From a checkpoint of a small transformer trained on Wikipedia: no biases in attention or MLP.
Each number is 500 + 25 x the weight over its row's rms, rounded and kept within 0 to 999. Layers, rows and columns count from 0. Numbers have three digits each. The size before them is the row's rms in percent of the matrix's.

# layer 13 MLP gate, 512x128, rms 0.258, rows 150-183, columns 0-63
101:458518509450501495450498484508477527507490508511545529475522488494458500474495498466498521495497481472473498484497536521532493518513524471515498517486477505496544488512500500545560532489506486
099:509502516521499492490535543497477503431525464471532525522496525465531487488469526513507516556488507486483508503563534484520506470479532500490478506471476488496525512502481517531518468525466500
097:472504518511499487543481484477465508539501531501500505501507488510503541521480512504520537500483487548476529519490507466448494498541470492507487500466491522477493500507549513427514457528474558
096:443533500526563532487525531465458492535537512486464497493484513510486476482502480547518510485509479483554517506484459490489523506503510477497490467530498521503481437495486503474505539484542515
105:499462532532516481520489466543502533552490466521524525517523484464494469502535437519483505524490504518504444477482544525522464486521496470531504510500468477513508490472488483522489485485453471
098:500512514451532496509499487534488475474504472501529495512529485485477513475534481485516522485476479476516497528503498461516530544535509469512477462519506496436514475508519504503531483503510484
075:525516505459499506498518493484495497466495565532445510531519492501479491521539521507535526493469481447527554446506483501535456514498523503496490496525487500469493522494511505584532517488525542
111:508475485482469537474539519519517546476492521505495521518496482504519463516526524490470485557535480465503537453482489511536521487527520530499545530469473479529511526480509518499518540488507542
098:479508488496507483496508531516511519489504490519496489529539554481491473513458481480496541471520525505458520489501460494495489479461515534473514518500525517507527497462452450511500524507459465
097:477496518503489484507509447467524491512498520520505564522518491513530495461496473491504516515432518482473477472509497474481499530513516544497483498538519514521515521480521484481512479507513508
098:512508475469498529509497461512470468495516474471510503495524524546558473486535495509481509513507519475447483521488519467438479540479522494525491524514489475479444521483514503471535460489484528
084:473482535533532507482491475501455500479495522493504480518482501463480530478461526541563462479514524531501501505503456500533479541506483469477482485488514469497514534490523445507514508516479513
106:506429515512541495549495474509530554486485517532494521516476491507492505525459504480498468522456478550534512480491515474511462500515542542461521495504517491496494526426515509486463527457481524
102:513527535494538514489501521467498472519472487472504516518477484491523488494476488500464475534487533510443495431497483461503515534556526504517464521500504471503516485491520528541491500504485510
096:522480482528498481487508519490505485471483525455529487492496516460513457531475530471504476498514458518475464486555503501504497496500553516511454544519517569511488514533496498478531503469499562
098:524497533501484474454510517498468511534523495484526527474434513511527492481513514501469483492510539495505517499483478521574539490496507543520502518505488468530450471487500500544520508467459491
093:501482523498483467498499511525463533509506504509504487493443500528479484492473503508470490536486529498529562503483419476554528520526522486499478468518485483521447513504499516476511491520495500
108:531528505450499526477511511513464443482506528462497467520482496517545547474515534485540504495549536502492470507473496500533488493481473499429471505510448510501512510523485516467490480492509553
103:487507560524541478486513452493508510520455507473481545506519506484528469501492485495481479484478493496516497465521535486522468491483489509532524556463500524468486488454501513481509476506474509
103:477506501592486517514523511506488492543495477477518476524507515537465491500487520501512478516477497463475518520445502545518523521512465507520545521509489517497486501487518534478447533454499449
105:456514519520516520520474460458429494498465516527485464495534508528491488524533513505489494511482541497475503494503510506499487491484431484524467497537493496516469519488456452512542492513494510
102:498507496530523515504472491495505561522490511500521493486471456522573520440540483492501529516476518513473513518511472474501522510518462523463492486499483487481512508509518480553536505502494477
100:504514513491499499550499562503474503515511535516546491474471514498487534484522488509526516524478509523480497501509498477514512466506532505482511477499538522501499481509496538462493511545516503
097:473536486495527501485475531497500504497495486489509495558495506475538455511524463468481517495490498515495535514473536474498503498439510494528511502528499490494498473504468464512483433513493504
100:480530547532490477484526496511503488494535501472500502471499495487515454464523517532524509499469474535518546506511465481482507529468498494517448515530543527496498471508488498477529453550479470
103:522459500501529513514515482519460530488512503506526480496534479486523466523492503531488478518534492523486513523480475488533480469543524525523504522475475523509468509505505482534488543520493501
106:497485479539498495494523483496506528488527491503554510487501491483537483499494507504550475492509468475561488504483519518519464493520457564486527502541524497554489518439510493477510462508484521
090:499509511507478519493512463496466497557501521539527507562500500478541540523512495518481511458508450443462483497457494473547497453523460479526485482485498497507495483486501514512512501458501476
096:535504539511494500500552524476500485492484491542548529546492467509501440476491543500486466495527514487500555461531440514514558484509534520495548533479514483505512489495520535497498484497491494
098:515525524496523484478481487479447470508445530488461512495469494498458518517474510523476486524574512505541516500496485534501520505585491509502525503497478487528526454478515511512511491471498453
108:486474530490519528506548489521480524487509521473461484490526480524488487443488505500505492516540472499527479507434463484454501463509451496505474466550467465530498509493471491523527535497461502
097:518483455506547507542533499490534504487529456490541503475536521481522533502510509470516518500502486512535461523529468467495456488535453506494500465534502482452509504475501505506499500503484489
101:524491519525515510504530516485470498508476480498500475537467489488486550484527515464496496529512495441536512472511500469470523497516463478472476493492508510546493506469490517490548507529510500
095:522471500482478519488495519531488500486508472505498501515498511545536488470451459487511510502495499470494503506499484502496538496495527464470480506496494481494514489447443481544488485436462447
# layer 13 MLP up, 512x128, rms 0.277, rows 150-182, columns 0-63
089:470464491513504498536525502526541512509466500539479509509522540481474507529471515536544505551484497487518526492472493515493522504509528480544465557465507442519482502489514495492491504540496482
093:503452512500502512515526471465510505500504494484510495459522464490508487500509489545534479497463497501458515505462497519433519513491530491525453518555456497481517513490477533515476496454460507
113:529493524500510512473481486505497477456494476500475479523491509483458526520546506492486520522500492481489498528498494502464504534504497509472563551494481528475489524506506503573523512495542489
091:489471492493503489456505520516464542501467513529526524499505489506548513498507515501453497492496527471489514489481506505522524527538501527500537490498457455562465518515517519512510524461537489
108:518448519470513534477490533453488494466491475512520537513494524545497512520499554528504479479485489526559517466456529517510492446477495506486499507484506467474525471455475515498502467511496473
104:495525479489474498515461493545526484487497500494510509445538492541495507467516535545550534514459518530475557502478495506510486496484520482477474481542507495514481568456522507487498505516533504
073:489502492510477499495495502474530516500491529477494475485524480517504497510519479495474479502477524520533480501519479490451529518464488538452525479541506496511482485515503507418489508492480445
095:540502506498487551510488483462513526496535495492449513530502544469532499456526518502500498469500501519496469471491489490488496459472480460458463504480496524483493481502461507489458523509521501
099:542538486470538486488438480529468458509500474523484469484510534477542507446524473503510474527492512518518512486486518523497510487504509524470471506496497503512527503476521512479479514537509482
102:520486451502462477517506455501505459495517508515494475512508447496484531450479492492502495532508515457503511495490467486492501501450436519464513501488483498481492537526502486527512526521488480
094:545530527511484499478516498492528513481482467533523502480518478465516487509523501516494482480498522478469502526526497551488488479494433477512446501508512502526458512541509501484528540491501498
073:547502490470482489495496501514465511482515437510496514495474481525462459562489511542526509484502530518528482435492496495486527535562515503484492485495467518492477510496511471436533464499470503
099:517505476511520518490464474491499517474535506544523523494520487510501429500472497507505488510513495510522532493491538479513489521500522451473515528511496493536507522480548508498499465493529486
108:483506493495487527506506500537472507559499497531523507505510458507465521492485486492453559491514517503522498458548473506504510490521453534537497404517501493520483478505480536496544479504488455
092:471427483520531483541496510540466486496459533489503487484524483501515515529482469488444501495498483498525481482511456464505511464514473486506460500502575490519509512495520477493481472390510518
088:508463511511522502440514482516515478465480489475498489533504487472499503515504527508490559514488478534469523475522476506510511516525516504470560494502549542514467486502468585471436507524502477
091:483493522501471493453532461487472466468545476501514494517545454513556500496490482525521495470536546503440506506483505498501490483483502504445446510478446517505496487507477531504464534556529486
098:504513545448513494489483488510532470506446518506504477483572509506472517470493477531487519463507484543499499478480474513519486479504470497494499516493510529502486523476486537503461501546524505
106:486516494501548447494498506521481476524470454468516484445492521459483527540524515564491522477450457493476501500493538497526490522480471489495489524477500508450496500500468504499517493498505494
106:498489521470522523519504542503483503527471466475538460504475494502498489533497494508489495499522420477503461532516493479497561498488443508435537522453479503475514487534497503524507506541497506
095:525520497505512503522482468520447496489494571461476500516466512532475464496499477520508517534507524474521460496475496529534491491453495477518468496507551533498545497472467472477500482539512524
100:471473497511471518492541494511450508513535503486503490530504510545494506526561498501492495506505476513482479501504446482502429499503499484522487487490477479553473504488535455497482494494506525
097:514528481491476502501520517493490523507487470485509526572457477481477526486523492491465499517513496494495504523536493500506512456543462524483506449464502458516534495506539527460505496500498520
102:489473506520535472502524517489481518527523488463516467495510478488473487503476494531457487468511495489509458518474507505508456517492485515504526442493511543511509463520457517588428480478490507
109:540495535509524501507526504484507474482512456483517526499499542450437500519461506483522490521484522516522488464465516467486462531499491463460488499455517516440510485468494510493505475451503508
101:487495478514493483512498497484489486498528484470507494491465517521556524543548484509517497453467525478492504506488510524503457502516466494524498500552531469492495496447500543500445434501481513
102:513531524451471507535468553494516520534521484535448577464496517497507491492518519483502521504501499492523496474442479500487481462481543533511526564490489483496515471499520471498504499484478532
095:453502536483511481492487564501510513492532506498543497547490531497516480460445519524487501468449493480493476489517463484513498455515499521508487478499542499482450524483496504540493508502537462
088:517516525498521533509499525509534536533509511515455505520501508501487528510523499486477504539521525500494529458513493511511483507528536545517555502488472440563492530517536504508515508518504488
113:529505490550500498495499532556468508503516539516491493507509508475487496523493505480494500553498492510508452463500483574485507486489507483475502511494494493509479461509492527538521499521486490
114:522516524462521514478526494536519542458485550487491490472479511528465536513492489526555481532450498488525525470529494480506513503503489481478492508494518491535528531499492517507499504450478488
119:482517484458466524506551516488497564457501472476466502511483483493508495510521494504537517534509522454530536491456470530493527507528504463514484483535519515487501529547520514527525463520531544
090:494502456519531494520437475501519515535500482517512472498453507514473507477484516463504509524468530486495497507488519522540496511464531562508525500507501507515528531461499506502532485499479509
# layer 13 MLP down (transposed), 512x128, rms 0.231, rows 150-182, columns 0-63
094:495519487482512525502528532482441525501493510490453491518502498489503532527509452475482515480517470504464514503536514488589529542519504464469522461503493505486512528479502505485510545535512525
097:519515505529501459474491550519470509543483494504453506502493517488540479543521523491488496515512521513490499536513480505470555511509462472475513498491480545534477530551498484479514490504520539
116:500473509477510479517535527507461475485461503528492536515487465494534490472515519511525487522512522504504506459449521457494495505438522519516469489557491505504525524501489513503511493454510457
086:484506462497501478542507493514528497494527510459536524525520516493478498497484459503528513524500505489548474488479497504447490498469463503497470490510494504457521512537508475551494471546513507
109:487531482484525503470513505505527519463532478523478536498499505524506525481506469503462536493489454519500479481477498462530495473536520502528474494553499503509475477470500520471548552512468508
110:534525530495500509468523506449467506508467551477478486536472483522503506522485507490520486468518506497484478528540489525497487505526514527511506506521493542498508458518524517476539531530525510
079:484502517504547503522466479527505546476522525499487483470544485485513468497472512466517558474480495503530495501446523512504427514475440504504508487509509500513524488464492509560526505506504509
086:498509482493476459526480474504492462487488493516488468439529499513501485485493479491466501534461470508498503495502529518465468518462512514458518485516524493484521458520523500499482516484470493
095:505502476502491481497513513490502486523456495502514521511502488451486506525486516472467550503469484535498478495507525487489486475517476498513491492478510529510476493535497503473539449479514518
110:505484495483506485503492530488442519521490504500501467479513466533501488549508476473538472494482488516546495500495480517543502470485511474483487514483509520511485488541445455514487461491517523
097:510515510490476479498487538485493468505525495467513501480449544514499482525489495509489529479473503515548494447526491507499461477463480462428550512518503464493495486502505492514470489499527481
096:488518508561525518460499555483487489473497473524488512518527486477520519465480503473514520483498509481521494483510486512522450509459528498477532511509490455509526482498521491587502491501543508
096:507486510501478495501563485485482521503506483464507524455430463494534494508500474484490491473497529497500500516514520553530519513483473530535527521509484493473454484497495500505526489519485482
097:499478474530492489486520482488516464500511484518505506507460511457534471492488476496522483527495480503522529514455524483476507501523506502518456607505511478491529519497484484504471545531505539
095:478542511483480477455462487488543491542516497529481549492520459582462517502542493487499473506476506523520506511474482473517493465457506476468519518462512517474514480533511491480523546541493499
073:487538465473504498526512519537523525537513498519499512479504529507520481532529476506510495496496501486527523512427506517509522521470468511520459514517504451490566481515510436532548472478500475
088:515503456494515460531501545502521533526507531495463496460476520519479409540525509467473513530509474482527530534500478491478502517526482534483544483521508472486490519518540502519508516481497521
105:443503504494478547540543523476483497501551520512501497521478471521485473478508497511532464495526516509540506514506514473496493526472508513478444535493509518536502487500482477492498531460487517
111:459460529498483500530468504490499480501507504548502437532493488508493534499471454479484512487519503505488507526560466504463473512512515556518562500494506467506487511474495479489481503439535538
108:524483498480474488550497516468470504532524520481499547485493519553517475506483517448524545479514520520508515521492455493471492493461528559514518495563487552499518491489483518482526490493509524
098:486459517530504491517477532531530482501547447496511474490527491533488471544528533528483494482495480510516505505500518463474512542481510499513533503490485465527480526488493512483520506480491505
092:497555494503513507519426503485506501482513502506498539503457484526485514489476471499531484475506510480503515489514490457523466475481480505451464493489520545453519548461505488488500494512487523
098:501457501538501497465486451539524483481520505528495477472466490495514461518504494507503492505521492503496498501519484512505514518500520563520500545533476515513482491525528473533526506506468501
106:534513521486512505444497530471490517504520520499527496547487504508543499465495491504500525502478515466476493472503490568509531516511505504515476500532503557499473524523482519463542513476483465
116:509492527486512450458470473535494512509533510499496497504499506492514493508539508528515500517478502523506552491475480450466488502504497506481481544481522492515483521534504451489527443478459488
104:539515533508535507489512465478520509477493531499440480494569465467482486486459503498515544533502506510511496497547496487482509448508501458456462501468468561505496486496487469503542505531482524
103:485473510509511495485544526453502497475493507488451466553510489475480529500466491454476541524499485523462516470521479473527525522510480485515508469471502546444466507496512509505501521476502497
093:508521517529499495517501513475516494496514448502520440433490528480497517472527479490514485486517489542481539491570511524483532520528503498508460511506510501520499565539507536486507505503500511
094:479487505507496527508519516511483463455489507455578495497492492529514520506498520502506473521511459498542511526490457456511580511512480488531504506478491538475468522503478494460478492485498469
111:513505485505451464490499499485516490465519522515518462511504534466548529541512471507463482460506508478521525519473495486448525534480505499500488524489523498475476539525516462532490510538498508
112:523552533468515507481510521484494517495482516478485509503448530522527494472504489467515451512515481490510531452504497505461501502510480497496498489493501538506529440514475474546506506485452487
105:502499507520480490504487475460513489506490486516472538511489495505495491517515539528499511538501517493487536492490553489514524535526533476517516512466493522506506512454475505544493523526501519
093:482480521509487520506502509506478481486514555523478491535521497483524511486484484524502479461526515484486502489528528506432483492556493471465499482514479508493507487519513529496478500480505508